Weights of a small GPT-style language model, trained from scratch on English Wikipedia.
Size: 8 layers, 3 heads of 32, MLP 384 squared ReLU, 3.39M parameters.
Architecture: local attention windows, a smear gate.
Training: 123M tokens, 8412 steps.
Each number is 128 + 24 x the weight over its row's rms, rounded and kept within 0 to 255. Layers, rows and columns count from 0. Numbers have three digits each. The size before them is the row's rms in percent of the matrix's.

# layer 4 MLP down (transposed), 384x96, rms 0.265, rows 224-296, columns 0-95
106:161099150140169151077143098143122102119118105129083100143135116119057137164112128137155160149120162135142136141123135123136162176116113118154112113112149166195114129153137096162102119140115121184092118115156113105094144168128127136109159161118134117140130122129129110096112125121149100129
094:162122105098190125144164132144126123104132170143139114161134118166127155168137131124125104148160073124133133165130158139126145151114089134105135118132110135144090114108130118127130096154100082156106104147102121122142122185114120158142176091091134141154108129186144122149087140118149108120
107:104117132170166137087089147113138079129122123171092103100103123063127151169099131135111104110121121150126098138113117126126132148132138123133142126139079140159123124119113068099134092107097092135134131144138102110092106153156141112087143143100160148140104142105132082122099112152125144162
096:114116102134192151117128089122088052127143163152103130095105143156115136139152122124132157138163146163147124169132111124154134171118139096181124128130093151121133167148123124172150111132125158116103134134120136117102121153152109089104141149126138111162149109155138100091126107162130122099
106:116118100166160099097122131121104104120143120150110148131160121138143135164151130139104152143102103169169121106124115103103119169127109152154145145112134114150105150103133098140216120139123127125140139093129116117097162122161133141130125159125090141178109157059103128121099122123156124166
097:116115173122159134174095111128124095124128109158145130138090144147132131163149152136112111096180147103125145124133110156120147126102099178081134122137091149096121110077108142097172157134127124130117126099119129131147097084118160134105144102130124116165088123148112177154131138082128156155
103:138157146152108117179121157122107147129172143193115113103112154133113139089144207151153114116138105142161123124094120155147151072091114122133117155105129115106160109143108159127131169111120135141146092143120145128113150109095115107103148104113119150142105124146114157111140142098085149142
099:112089123103064150135151155140138148131187155098170101095087129101095147086101148136109123148111106124141138092142125106094128133123118110149119115130147122170154123103103117095136091159097116142124129127143090124104115152080116123151136108128123121180119151113141133194114128131144129153
103:145127113109129128119100114111180106151106101089109114114158134137116116152150123116131148117148090157115135173130138156149098060153165171123126157135156104110117102133128137095145121145117182174137149146104153150143100093121094160144127072145137121152105117150139163092098112118134116120
099:119098091145163138091144173065132113109092179093143129121126133147130152163120127146110133093151161115145123171126103145129139111150131117169142131171145101105198131147140114129113160122133128127128140124138144115114090096119086175133119099122113153124126137143101129118195129133124127152
092:120098140150204141086099117171173101122157133119142143109162098177111106134118147107153148097150164136137144128123147116142103110119105128129138067110094133149114097118134116154162118158162158114163131144107131089110138129120110123113120086139159170119097117155114105124116113120109093119
094:076086138126092136132155153146128096114150114100122157090123118132130109101095146123169088117124129172121082139141146093168141105134085142137100142104134088143132120110124195137147119108153144132129135130138157089123177098125117136156139151171144148138096159144139110129154131156109091135
089:092100124162132140109144113140122030143122130194133158151136099140095132129119090160116179101132167100120145133105079142121147093123129128128119141157118119166081127112161115128141128133166102168136122121091135115124129119124114104094119140102113122158148152101121144127121148127131161119
097:169161172150139135137129127140146077108122152163147097146133121115154103121092140128118126187163128134132136122179142145155099114121086107166107140090116135152157094110138131127125155162157124111143162163136142129092103144109164119162095110175097159136111157101136095130138118145115144151
099:172136127136141152125109110147114139118167140114126127150136113155157129139189158141145089129115093100126146149119136132120125085172117112143140157122196128075167143138107174100157118124139079174126133113151160142127144116112118142157111147145106131147123140158140162092141163081145118114
110:098118116090123148135151182130154112150138118110123135096119147147116161132106114125131107134102113129116129140140147144102136171200141175082113172174140114122142106134148085164119137141151109151142123140112136104078119133171098079096161166119119133164135105155119127113141113112124156151
077:137137126171124158140149111101144112123134145139183130113132107149105149154144138168105072105117073107109140124117096114099152132141084114164157124118141122123139117108117139129095111111093091137131143150108132121155083078116129083121179127128175152119122149111114142079136118125079104132
096:117115129149147146110144125153106159123124107167136136119084055121137131110167145136119105151127093100110117101137151140117142121113097126144103114120139125117137147109100054117124142118193097077099149149095134127057106106142133118105144117139131123147106139127151171102116142092114121128
112:119114097121073141118143136166145106145150109109157115123137111134142156129118078126120100111154084143145094124131132135144153091162144074109128111158135146157127159126105134149108124091115137097130157118066136111115134066129121095061129097145092169109135126108124158104141124135124142117
112:149146169139122143133107111162127188115110155129150104115142118147092097118108141140096045115138161103116139146132160118109109114161110126112099156103120143118135114120108162129134106099155124088122109144105142106142163129163132064100148100127131128092091136095138169119160132148102139135
089:141157086137119127119126110098162137112136152136117133146104121151142150129150189178102108149154124081137148111146089151136147101085132108134131142150119138069136112112159128146098135148168148163103095102080130134150099107168111124123145151115114098142106153150103149117126075105132097115
122:121138112089014157118126119139132108108134107122174124105092111127133105136126080145134107121134117147123077155157093110139093111113145123151123169167113135135138130099123086174148136137148141123122132090095116116153134135080113136144138129100104107141112153143123095126116126132111132117
105:153109148140060148105149123145143112152140139112160125133087129145145154166117120134153056124142133110146107109121164129133117167116094119137137054118127110144108153092116053102129136152114126121141113137119117099146151112144161126156117130129151145193155148147143122120145124149127130124
095:131116115124155111134163133104131106144174089122089154156109140141072128122167098131140072094128152153107106120139115078106105150096095123066168110121128126147139099127137123136163086132112141156129132132168147138150127145126115141110149113112135108129147126149134088119127134116121159200
097:114113159137189134120158098143132092168120151101134136130131128162120130133123156128092107103106140110138129089118149110097148087107112105117113112123130139159112124130144044169082103126140120135111163141144145125110119136169139079185153157146122145140142091115142133105139130119151146170
103:066153141116061163109126117093111110122084154118137080121129117092117108149136127100141140106130098151077108121095078115105169132151152106145108124154078112107123106148151120138133080131120120125121139143112134137132121103151100125116163164159122158154133128100123089145155130131116158144
095:185114077138169112149117146100135140113134122175108105140087129137128117118134135164161099126137158109117140117141082130154163125080145135106149178111106132144113127167144151111110123131090086116108125109110139135147158121115122143104109108178128151106138117139139130073165133107159108077
102:130104169118128142112120140117117213097130156125123091147097131174061096101156109125138162139100121122121146116132128114117148097142129130107102145110143092136128120087136081151116129127174117088077098135122115121155136135142100094122119089103139178134132125098107135107124142129108123135
098:116139142144222125078131167125141183117140159130153113105133093094124136115121145128134039130074121137135128143093140122073112109149117127124138125101133139087159126133132134141128114093163141108123157119108123137118116119129130086117118140109129139106136138094131102148156123105123123113
096:109105130124217131121115085110123147124169113161121072107101116099136095124150130112111177114116117141105146140121148097150144162136103131086130118151110108082131093109065131119149127133071122127120115106120097161153139126090137114137127121118108125154093139141106112140126149127121153115
112:114162133139136159107120122105137133123119156150092117099133116129124125139148118114154181074110120116174146141110106128131118107084097160098119140154159143163137151120093136100115101166135147119088091120088139121095141121114066171141122118164091126147177118121114093097153127156129129156
109:081110090115145130172140095135162166139115091108094130105111106134113118138123167140127126117146080099135117121118103101150087135109129116102127093092134152142120144122133078128149138152168134134135162124060113115123172131144138148128149082111122123125091181147143136173154125146110105136
109:107084110155126133135136119118159099152176152128154146112085139083111089088190115145126172120156125149127126108121147104129119069129083118138146108144110116121108139150107132108138112072086122133120159123105143154132116142119097126146077145088152137140119121125128104109156170110108111121
106:143120162122119142083149134143125243119142122136141144138078112120100113116144127156107136124098119121142140119123124123110129133105148119102090130088124121158132110098093136162105121119165109075135110109128095143169169094144147108124160106128154163139121143122102127117157137162135136146
097:136088128189178152148143105088124096148084143127112146142141146132132102124132058112128110110118170090117125142127130113107105129159111143144146110107139124171087133144143075135125156092151152144144122154116120088123103134144131086118107101102134118151156132127137089138132126094175146116
101:101185091137155124165133115120145123122162133129115088117143129158171158158131102136126149150120140133156102141167100111116133161120120079124104095111141152115118111167143124139115108123117132131144132095102121105124131101179139135111087089150120098137122157110102119139149107188089079170
114:108107086131113101093127190125125124152115162142136150104124097115122124109083163117148153104123136164115144192147155132147168148140112146127130061133068126118142098140116130100086137165112140100149127120131133100157150130133140085151128098102120142142105105123135138130148096144144158155
111:093150171112134138134143155145146081133115146098086154145123128141104133105169125117139065105111094136136150110141122145084101137165145151111104129141114151144093111130119097144142128115128124112170101160069151131092104114131147091112131128131128092108101141171139165128089113096100147100
089:163143120118096100105103141126103200070095104116131147131116118119097112130133097129145146128104134121133116088126113131092156075082163103077124106127115128149131086136125149124103137126144118131115083126162139166109118108118144134099177098137136143101101151153126136127175123118117092111
104:155131143161097159114114161082135109134123134164096157098132102155153161157110116162131145130111115125098152143124154131146132080106135117103165124120077149158114110116146145136113140137135117156105183130146112121135151119123096074143162140114125117172082138144123135081069138120114114100
096:107114160115137129174117124156152142111122135138162106120151116145113142177185138093141159121091133130092126124098146136111147174154121153137127150091138113105103129092068191120143161118139100138173124121152165122126153103119140096113117163111127105144109183094128133135121146137104117136
101:127147139154089141170136093117107081150073114101159116146137124133122130116184145138120168118180120132132130141114118141116132123095120116126114152134142120158134088138104175136107090132116147139140095145134137187139086153120091106145142166159154134160113151162151100107100115103112100152
102:147124079076138128127114098098134140075124110166131172167123124108174149111145168108132108180135125094106130154143113114130140114120127142088132114097066156095140128140150142139111160139173131130103153114102119118150104135128113098174157150125133127167117103133117121172128104119151145141
105:135124112096177110140123098165147105136096110124139131115147124112107155134122147137124178106129113128093121132130081109121153158123131140182129083116138139129127112130125000163105139123108154139136160131139122096139136121120102116129133102140143138137139131111086127102101133167131130128
107:118140143120160113173114099096130138109144089166131129101087125130091132138141115140139207089108141125112162149117142131127144112111131160158130119155137138108155161129121141090129118097108148104158125123109112117151140120088124159129152137118107138091139123137133109117135110160100128028
094:125102093137225099142114117132123152116146140195118136127088134148121092144160113106142116102135153134151109178115132126175148108126127126110145149102104128134144152155127094127169111111147117073122145133111099146125104149103144109105154123144149146093129147132139088135149137128110124087
101:127150101085151125127128136112126112140086112084137081090163111122145124119117079153103143144165158127104152109151109096121129060113116115100122116133141093127172095134119119105153130125105121085131141105083079138146140124120122120157125145148116126138121142113140199168106128160132120145
093:173131166114192063143125122111082141113113142135160119111123124148120125179139127157097122098168069121103116107126141109152106101088129111169129158144087137128125107139157144118117114119140097129082120123164105159156125134114129128125159132127121115173132157136138100111150127118144115087
095:113103150114227143133157084112067088135092151104175142108106126135128135145107149137139137143170122103126117106094143148099127132140118151103130125125139116135139130089136062128119127164147116118101145140078162135146117125135123125147170125111105153111102131130145140130135103095127140143
091:158131130118071108097105085148115160127163111154147116119145092139125151143122112144145000136158150141143114150129110122145123071139111120121152174150108137124136122111133151163151121122132120129140126117118131115121147124140142151113135134151104131116149134136144135161138154113098118135
095:159140123137117170122119151084136118127097138137127134202117140135102150125166118160120130153108100132161135137163105136121135128136143146080154127105092097112140148123182094127076129181140090143129113112122144126144135106133142122120133149124119138172184130111149121121160163091153176150
091:097119092131181129107157091129139159118097165137144127112108115123142123163162135121096133082083156129117126141141101094124082136113143132113153123143138138133131130112136138117139150121107149155126165148079165129130122076142166121080155134097148092136137104110172159078127104168137143108
097:130102146126119160085121113118120124127126101096153145146105112164178108207148128108128103127110086167124121170115137133112134113128089136116090164134131103118177119141131129149135147141171111064128128119148138104107109147111103157115174121156140153167077123132133112142123119124102148114
097:148125105135087123126111166114157119122094095122159131165157167141145108157153123132111129101179140121126118159128107110121113079154093142087120162125125147106143123129127186093127155154153068111121184130163107132160115142129129126137130132159113110174124133183140132153132136094142133136
088:118097115150167159116139087098127058158131113092048111129158170123128126122125107115158125120102121104166165140155150117132132166141146117150146088133142131141156145114148098168174125128143146156126137148142126136121109142141151127095079121124142110144134138166131141129150105162128162110
091:123139124122103113138096111113160150097102127161142167133113113165155142139097125129099105115131128106120134082132117128134137011098160095081141136119113137112107138112099123115140095141167087120122123125136111145150137123149129093065112149113145145115124118115114147130130159144100131103
104:133108151137133080118140110172092133138091168151180124110137133175129133111137146124128016119130149115129131127122116118135112021141119114120108127127149131141156127119124154130100123107134144133157148115130140105153127113138110103145141104125113122113124131152163114136152133132131130108
082:132103139115137158131116098098168152094140124124114157111122122119132129185146130119104060117135137176115149180111135131119103082136127124143126119132111092128123124120106127105114119145146122135166179101123123122136119136115163156143144114128115116180183151151044141104091122117135124116
095:100112116138120184126148134124105096132154114112156127132130136188143106107255140093126166113135155121133105115130094125128128117104157126145104160144107117106131106099112165137129111151143138120143149151130133116120133128144101106137133135142131133108122139155124135140123151112151134127
103:097133117140169133183122101095147094137131158099139158159073082172118110144098101122110150136114168187134149130144093129145142115129147131165152154124168129113111125120154131117168116125114155158148129129158149127157088128133120093119119130125165115132173123085149106103105134116121100140
096:154112128140169156129121103086094104144153120123187103125089153095150141136115132119151139107145112141110104104145160106093134136154139137132119114115129129121167123113105078159081070158108117158149172116121140138119109153128098136149136157135174120146135129174152169174136135101107142120
094:116139119131075139152085119075170124153105140118136091124168074113088162107118113128137187146142127162118128156156116158119134070116157188152148145131148119123140165118160134124099128140119129144136159139091152100112099141111118100106124119109130129109152133142149148149091120117150127137
100:125106145136147111175134140135140156115129124104156099127131127131097139126141127125157129142139160118141117132094106123120148087108174136139155192089101167116115140113178126116140141150180138140134138114128113134144110115155144085138100067094114123084081158140155101170130113093162117157
107:125104161124203129114097082083099123130167144182118127120120163143144136171173117135116147132104118127162142117123100138102148169162099113070143151137123128088123099136130115115129065152134136146121141109129101138132124125099149132120172102135121147139133157145102141139159109122151150125
103:134151184145115127139111132105130120117155128117129118098133115123148142089115177120144136127133096126118121104108147131122153142139101093181148120158135094114103155127128046101078108111105119160116157141113172133157130103159101133167167152104148143140083136123111113097138099172137135139
093:170088117180129116126148162121141093086118131119140154127128162125107102088125138119180155168152148174107134124121176111133103075137114164110138145142125147132128159103100106145111156149159108146096126164148113123126111136156130169142103107120103098132151147153118147071118135094130122126
097:128114130107178111129087127182084131147108131124126153125129118129120148104092133091110167132153122105103144136141124124127112172172123143155103146123144116146072108121095120090131130113131152138138140100148107128113120106135115174164107150110163184149091140122141107121141184117142103183
097:144149168079086160113126129112112148141110135133102127129103154122130145104124160142141136132171102099141177158141141136149131090092146116061151113138095107121131129145160103147144130149147125146130122109106157109136140174136083082152138142131125151152118126167135115086119131128067098090
086:141097123121144090054155104186072214134113122131134123144152123155116122130135177119157053109154158121116118131117112141161139083143112117117114174158156121128126126136145147116141149127125123152140137121170128135129112126127117121105111159125117132085141123135128129150115120120130122145
095:097122127118074152175150091133134098142133127157133110143141130119149111079127126128113066124115157164130108091162113084114142092124136143136080154125093112157162149126153131115129118128163139115105152148161116126167124121130103091129158137116112176150150154119079111131105113166131093141
133:121091110109120114171147089142099121109140123113092119149135127093156160141185140125098089113094107118148131101104127130133129117139131121099142112143145117099126157104132171170111119133173096098122163084110108136141107150096149143156144111132078105115101115128115175178101156110103155119
103:108133164128212148128130139145098138142082115142083125116119102133115129156135151147117155116122112148153124124130166114080126172104110131111151103133116142137073161109161099133141139123117175127105093121093107123143124119124120162121116097137121126103171120170138138177084131139091144117
114:132133098114174137104164104117104060125148135106134126137098164181136124167117125109126118091137122129097167153105126134161170134129097096086128062144154146133144113159104088152129135148096107126180108133139136135156152143115149129150160108139120106160131100116118110157122125141101124117
# layer 4 MLP up, 384x96, rms 0.279, rows 225-296, columns 0-95
088:123123144094155130143122113121123108124148153154143125107147141113140112168138111113165119143093106096127076122124192113171154151123117095105127144132160178167114128115142124135125095151144103105081106156083157102148105157155131091121100179091107128101129104139153127115097160131150118143
113:136117149124119157116103133118149121124115097130107119164138151101150151153131141110128114116156169151099054128150173103104110147115161132120141129106105152171138152172145124113101132136134141124153109124138142107199137154091129164131111144086120182093130075124109120093125130154102146130
095:141147136151128136113148163100127094101094140115148134139114117087148116115079119129139098099118136174138130086137119141095114135116153091113138134093116146109095104142091131122121159113147138124168099177134100135151110132139141181149069085101106135100107110122119103132094170179120101126
108:150166073119154111106136127133178117148146134132121129157128149165145103156108103122121139126115134112143100143138148154121140158178103133121145133115147123104156150113106137137181123083143137077130111139153068117152167143100151163096117123142111120121128134115133069123101170079162121123
097:148109105091122134122135145157128125099112127175081114151138129150166110135113115145139110096089145175158175108092142085136121165171136114113139139135146151139172153184097149139112180159127115113122145128143092150112146159084130161084125103149129121131144126130139142146135119088126123148
105:120101177146110139153092099124116112156141117144167139150130160137141093098128122110127175148098125129116107082071155128130087121147144092122118122175117145138108179191102131108174146101099136137159125104141097129139135153083113100127115145085129135112105122119098154118139131124108133133
098:150124121126083085132137143153165129133163110120128150137119129115114137077109119145118179156069118097159147079116157087104152125111126096142148111125095193156115171121126128125113093112105121152143123112112100125130091132135141137101101103112127140133106115136153077142172152138159145125
105:134108102128131155129137122084129083149095130122122149119176163128084117106072133116157148133157144090156149166106126127132119119151159143151147176151185127121108129134106173139161093127125167148158141168162155139176114158141131135111108092123105151117139141132098132162111115145122126130
095:127123084050120135091119156140105122126111131120118185136184160133119109134128104152127143127163136145116121154132127146136134173129119122131117154130151126120132139126105145117080119112137165136156102129155150159131129081182100163084117159093105145110101073110138110152149114110118146119
088:184130094089112158128145111100135111135167115158115138120115135102141162144117130096097147135125167109161105137142112119112159140161146137188138092105126159115107111149123140095167159143143133159134126097109104148135110146102112176116154141113167090099116129083168093123131108150114163124
087:139110161139132062099066151136162167134082132143116125193177153137127142137149136127102178108126111103161144130147158126149162121118113110116150150145131145118112155151162114136098097077132106110118150132101147127138139112146179135105132157154126101129125115145107127125143109131128167109
091:134124101117083104147114156095115114115123125117112156138120148113122167167150122083140099158065168199134111121141148102137117113119163129132135120106147146134142136105099128150130158159187109141125122153154112136158133147109131154146088099089126111126099102128114100090127162142092144114
097:128125088074110144113140149133104127136143075111097156097142144125110139119139138097156132088114140147149134160082140109112147153140177128118159092171165125135090145148111099115138145117111139169116104098137111144150136147133122160094155107105192104104133105089115117147122159096131121154
098:176114119125115158130114109133128157125184148148132136143141142121112120157127126135168145136105180138128156140145130090121097174172139134119140132131153108129164143139139134140141160089097134146162121090182118168163095113150140130119099124142087112122095122137173136144138166112092153184
110:125108166122107146163140112111129143112147070128153164113146145126114135137160090123137095143110120111100130078113177141106132157180134155124093195156108124133118108150100139159149134125130099172154088154131144121118114129179113147125136144116169107137149096144120122130135117161129173108
075:118135146114122132116142098119126112115149152158150132134124133159123178151120112067162162158147104113126083132122155092107139159137131090143134153142177145136126154095139130099119131106149156160084066142119150137168101155106174092152127145154133141104087116100117128102142154134124154146
094:146119132111130154117106120124126114108127125125132130111136174075124129128107146094135148146147109151134136133154187051154140173098131167131152147088160126145134140121140115126190172131099158150151122100143135148137139125136146087103107135136104118113134101130100105102101182136116169157
122:135132099106115144160153175145140128162087060118139098157118130096134143149110129151162138163156109146160097117122140129117139133097186103167133140138151173130120151130131154181153129114123124130139100150124107175137128089122117122114142132124133157126145139098140114083141185139143161151
113:116142153104094167160147152113124131111108144136130125132143115132150123121066093085118112131088148126135143124109112138155112119104160152134162140088131171147101126139110116149144166121115112067176118097134132144151171114171155120154081165150135157113161114151140089124151154117141154120
087:144166125105143163144130111129156155132099127137169134129124121125122107141104141092160122133132097164151111104097128111113159118163114120135151199130163168139167154182096132109122121125114118086152144152177123137172163118158127153134170186124156131114108118140145144145114135147156136110
124:121120108082093110158085132154117116129144100141150154133139131139121096144106089103146138138160154127148091134140116133208124118119145144114128194125121121131117124116126139129157176188152136127101122109103140119152112139146144145148132177093094114128081139110154093162128135134124168119
102:161144096072087121140138139133162143138122103124073153176121143118182090095103149138144119143096170122149148103110137132151148174143133146151147105097139096138095127141125116118150110101136107157123112147135112126213116098117180128142136130140137133134131135142117118091125130118098138134
086:157114104141139105128110109105160071189152135142089153155153137150111122138157111152114132128134109100133113127079106093156133133127160080108167159135149170093121124109125154150154095124106116144166131104121126130112145151176179147124146148101110092145110130108103121093101152120117127143
093:109187117119154105190137139141163123172135156114137166149148135127123150154107144138106113161128133120145134079098168138121145116140127115145126123118138153110074127136114155165123145103163055132127124152130135104138147131185155120135096098116123118153097082096138118116096141113143138135
105:129160122143114125117065109086109087137132147162122166135124168097125149148135109048155134173119126100111145124130157122133140130102139138130111137180130135115124147115158130103132086122115140143142094160110128102147156116113101126113132152180140097139123130108108105153084100128131170162
093:104128109137096157136122143151118118154075122075099164110169148119105125081112093105130112128122159116137162110120149110105117137166096146090166120094141142114100096137160106162136161126124154128086118141168124116135112133140114134093086107112181101125136098128134141170116134102088118123
110:104148118102077112148157166126133148120139119092126152167121167111136089151107110117131128142134168183121108130156123144129129121129181114114155127111139130171116111143086146168163147105140161166104120139166093135136112146127155123137135125095128170096104117097102090174158151135117153147
092:147087130149115171115139130124160087148143084154101101096111138159123100141118140097163122133119190081131141156136147096169137123136137131127131105135130143101123120128135130106110114142135152088132097113135105150158173082170131157111096157154152133094121116150167126127106147127091153172
093:125130129115139154121126149123176093164092143126114133123139122098179119121099115105141134105089154100135098103114152149119141162177089125135159119095107122139092112140145114118152126149152167144111124137084130117100136142144180177097137133114183130118106105075148144148149091123152126163
109:150175174147123164102128102125110109161154165136111106130125134116143140150086122141142180138124110131168112110102146151179138111088104165137103162166140125160133171108140154133135137133116115084093117120088107153131158127114115161157155169122115147146137096135110118114133154159169137121
110:107117146150112141159091112110117155142135099111133140143184100099146129132139133137133167138143132105137133109098112125142182123141129120128142130113108133162136151126083118100166219092163144115154108127103145140120133142129133141093169095137147135091082080122112141151129145107120094164
106:140155153157120106151122104092186120131132141152155142109118149071142094105124111154120165134152139119118129086118157111139141100131110096146113105152125139111102169139072184133097159110126129158110128129114120148149143097149133130154092124091123111123092106143142104080141149099079106135
130:137111094088085106167139128113136117133155127102132140133127163128150093129100134084126186157102162143122114140123146099150153160103164104108119112108103146155138135166096121131153112131182153142116098157172082166140112134119137146115086149125137150115095099128120127146110165172134151135
100:154113082075108108153114160085114106109082120121085148133120152124152105092112137118154111162103148170132104126149119098113167130150148117142109118116107132169135099113111125140130133103137114136134151138111090125132154103127126171103150103113105167113126090132127101158125159174087127183
098:085162120136137137182110160143153148129125115154102143146105134136099114124102100130144160148113149124163117177121158122098150132104097111134090124094117148107120131113077170061120094115126166124143107140134123121137157084109113159124120153150148100103174152103103149122117159149099129140
115:136090143127104127145148139136133100142086148165141122139131116125161106145082130114131123120130210110144097116129112052127154182158168102127123124137132137124121173184148137151145141113113114100106122118127095107112102135149169134124089149111136121129095106094118109147127107141141104155
109:121141174125122130163113162145136113125134112129133175115182136171115123147125128139135126128084132130114105086101151152117141147200149119105115124151131121125135103167118136116159106154123127110151112159107171131101118160170160127086076151089116097122114105178129146131096143115122157114
092:180115140124125078133094135146129143128094147136161133151139160156125137139127116132119168160122167119116136083087134117169156123122139099114136121111120189160151160150100143074141135142140137139071122144139158120176082107121166116159131135130138133097160104116111118162113123098134136103
101:141144138162101162111147124147127137106144118195094192126155089111180103135105119147161182106115100102100147107132121131144127122171143099121162154155105131165148143166134156150118125102177122163112115179159131140134124135117125107140132138141149128148134111151146124112119135143156094140
090:134153097152114123119136137149142126137150090095133107124165117076162135127124108129159174107097112103154111137135145131116088167112145175161143111123141128162111091107130128127099108132156144170106109158132135124101161137076171119086102114106134113125099143129144130137126159139178185158
095:188137136126138142092103116121157170141116103124161122159112123085124102128131094093164148115147121140127144126109138093157146154119120115097122172087144121139182144117151121091106108101101118124102095142107101180144152115108156121112112102150138083099128118109112126180164140118120126163
101:132111126138086150099129152124150126137128106110090110121165161120116107122094125116108108094095133166147153109110135117136070134105166143149158136107133125132133102135108134141183149100141116149151134184104140124128128085102189136105079105134116138082140126146176144115094113122092135100
095:102137127102126098135102101112129129142159123118144130121171116120151161140083142132106140144137125110126125112148111109149122160086158129160154123159128116115103137132049129112124140117122099124148079104117129151165147098103113136140119134109089146064129109142164100107087181093126144176
104:120126104123128148097120181142143092147110135096116134153168135141173141111121135101118096148153147119165094089136163110130111130128119117140151102095104127142091091145143105134134140152144134153141125139165120129128125169149148141143123100127193128112126074112129122127133130110135152225
089:129126105140139182119146161110152092137116098092146161138138115127114114133085147087114139142159130136132123108138161104127079156134137127136155114127158132144123113142129103079144137141111147150092109148172128119119170120152119163101082101138180115116135087054126148128114144125152128173
102:118158110079136102111135121121168120124091074133130108149170124124139115106151102143108140131162156086125150101169132139160131111110096119114125169123146121136145149128101144153140144115145098083126115166116176155166108112115142100108124123134112108121159118106116084133104165165191135103
089:120138126111150114109107128137163107118096134112131124112176129109117113127119131136179143112102100103120124086172167079111160138112138084128118165119137164141109134136098165118192135076156103120142110181100086143137130160141148112123126121083122129109137108103164132169111129124135156117
087:136142111130156135112143166096137126123144121174136150124140118133153133115096117079120159089146121152156104146082177132116111155152131152127137112089148142179151178111120111128142110141132108122131106141141114152142170156110122128103122167089133096065110127056106115118121116132156111146
090:099140150139108155133119127136164147144130130133139131174156157123133136093123134088107089129108127145141086140149148123096085105127152103120139118109126146140132169126169137152133158091121114126194097132123127153172131184085109126150142147098117132121156114147102078117172150127124175159
096:121115108095099128148104115138102095112161110112097120120136157118128141118135120084140134128124190152162110095126140163133136135095182119135139131154144139180125076153103114131133120145133169129080091146176104129133134117152129129128137127146186183118117143135098093128102151143152116093
090:101098117123148109114133137103131104165138109124113140109135135077126138120144137089126125126118165133153107136111166157164132145178129109122110125106121143143120114117116130095161188119115107111079091158103117179145131176115134176149079131127115116100126097082152105110074121157123136126
088:138159134152095098162080139111136127154104082104140129146126116121171066119133128110121151120142160132108136152109145118178190132131115100140125155094136176144110152111169130129131114101149135071139145097163152110108147127123113145120140114116123104120115114141095104140173110084120133160
096:146147088132135102125135152133137132120118138114142140138130125126122148112154050127146125164126157132110136104096101125168131110174183117138158126118139104136142107171086143116153141137147101143135122146166137169131122142135127144115106136152119122133129161086093085159053122114191132128
087:178175077087137133133139142095119104138102128085117152140133093110157124113067130115169110100108127118151094118136140118152139115123132101126137116112100174102091170123142135127141130127156086129146144104127133141123116116151131106126088105136124138139087116070155086118106127103085098110
086:141103143144078108121134149107122105138100113153134160126154086114136107114116117116114132104104149120108138136103153176141141119146140160107099146089094176149119109124156141140196103096167104119101136081112159079148138098149143135129090138122132115094150121142139128122173128090170116143
119:122164092126086101160112112092127115151121103118134112124165116112142119145093127075135102173100143128149113142094128128135120121138152154140147111136191182161100125121139143136171145087168131127177131115132111122123145127155129116113121134079131136108143122108128090143111158171153169166
079:114147116167147112115134121149108117155145102074090130168159160148136106118099062135112139174099146118155183111115174113134137132108138108107165131137141150105136156155121150085110122146098109129107161116135120076135130160155151148128126118163132147144135113157123161121132088116153103102
085:165176098117119131090122123105135089146161089156102143145173140157114119121143111122122171177117194183134133091153116117147143119119097093153144163144153140098125118137142134105170112129142121135125126128096107092168137127161137135107104122146147132108109134140142125173095154148103128146
098:145124138079125104162132124073134085131146142141122170158125153110178124109124134147089140126111166125137137110103109112110157152127126103135173140139160099146120116150115131106116155124140124158135132184116112197131133131161164125118102183129108126116138123128185120099131144108122079118
091:149132138096150109129151151163116090099128133131102148156175136108142123132102116116107127153123112140128136124117142162174133140114143106145185160171184121116085159147127095132089116086120151109097111146114150124141167117156177121151127127133109085150082128111102096113122132171101121143
096:147111076116093115148150113154147145123119129117143117133147152112134117134094108087119148148168146121145149105145137137140140096117186161125105177104174114131156095109064168137179129113129133153125139132140102113166112153121133137146106132124120173113129126139103123092091142104074115096
099:146112160123131148135092106095147131173118116125151130140119153148133176128126129127139122179138135132133083130079115155116108108125154145120147150131097137165132137115157148095113128119132166123162123076119143142132076133158195121145088098100091107107113140121184165127130118098105153146
099:150143100130130112139149128141166107154176130155124152145142129146125052134126126131163169132093184133129149109136150136110150140148162115118132178125160112098113096150136166095159093121131098123144149119169120134158129090102178156127126112162104118137121164117144094139106137115152150108
105:116124103109128117141095133108128085118099127144098131141145116130127155096095097093110186157130132140160114137124142125146125148167135134201169113124117106115150129181110104115139100106126118107109077126127152111118132090105132146151132146079174094078156139093103116114107136120123115157
093:113149116106119157130138118161134120170148153163140134120107127123113091072131142131114134140146123183142129161142107157128133136153143133093176166101110142158140134149090165112148143137100192113104114095137162146115113176163160143119099118106123127113116113093132092159103106150131175133
096:123145104114151147147115145103142092130134115127119109112191115120121134089081140102110164115159141129173091136150137158104164180148141118136161140130115135128113151130094105158162118107175111112143062128134151134131160113109148143148112157098141118136150088120097082134083140149119131143
095:121107133100116114096126174108100116135157092095099126195167117121185065134139106134130136113114143138123148143101140124124169136101151118130108136095115108162131106097140143124154126113132143154119116176118110149142145103145150103101118112139110143096138126151080135163164112095082122100
086:135149130110125107126093105149140150162166111125139111135110112109127146108137153096115082122082142149134117155152122130117078117123160127158169121116148139148150168121152124131143119117168175111175077157112121159155177127120170121121130155095120161123148108138130061129167147145139147113
095:127152068111091171182148160116094071115113129118130140127122125089128141178118103126147092146134133129164133144094125162125121120141137134145160116144164155142132104120108122097156113099156148129146093168151110102098149119124118140128110117136124118094130079149168126145110182111132156151
132:132163099107127145132134146142146129138120073112114145174180148104178145139111093099110148094074137168125157127104134126118160126129134105115141115128152174130144169136095182139154153132170092128111134109114113118161121126140124136157140115127118097119136092150136086148080140153106155134
103:159126132122132145148135124123160082154122088154152104130125111102136121082116130127146100125110139119135148142137113108138171153189145101109172116093150133146144134112073134096141145112138093165128113125116148174139149130114104135114104114120165103142102108125126100136148115079187107189
120:128149126131065101122120111097133113128122113126096119149132139128164108129115125110190110136152139139149151143114129148133115141138148151194113107114148144158107132171112119133158148127141142144120084197176153105110177124105158119152114135139106150148106111105098146131118132117154190157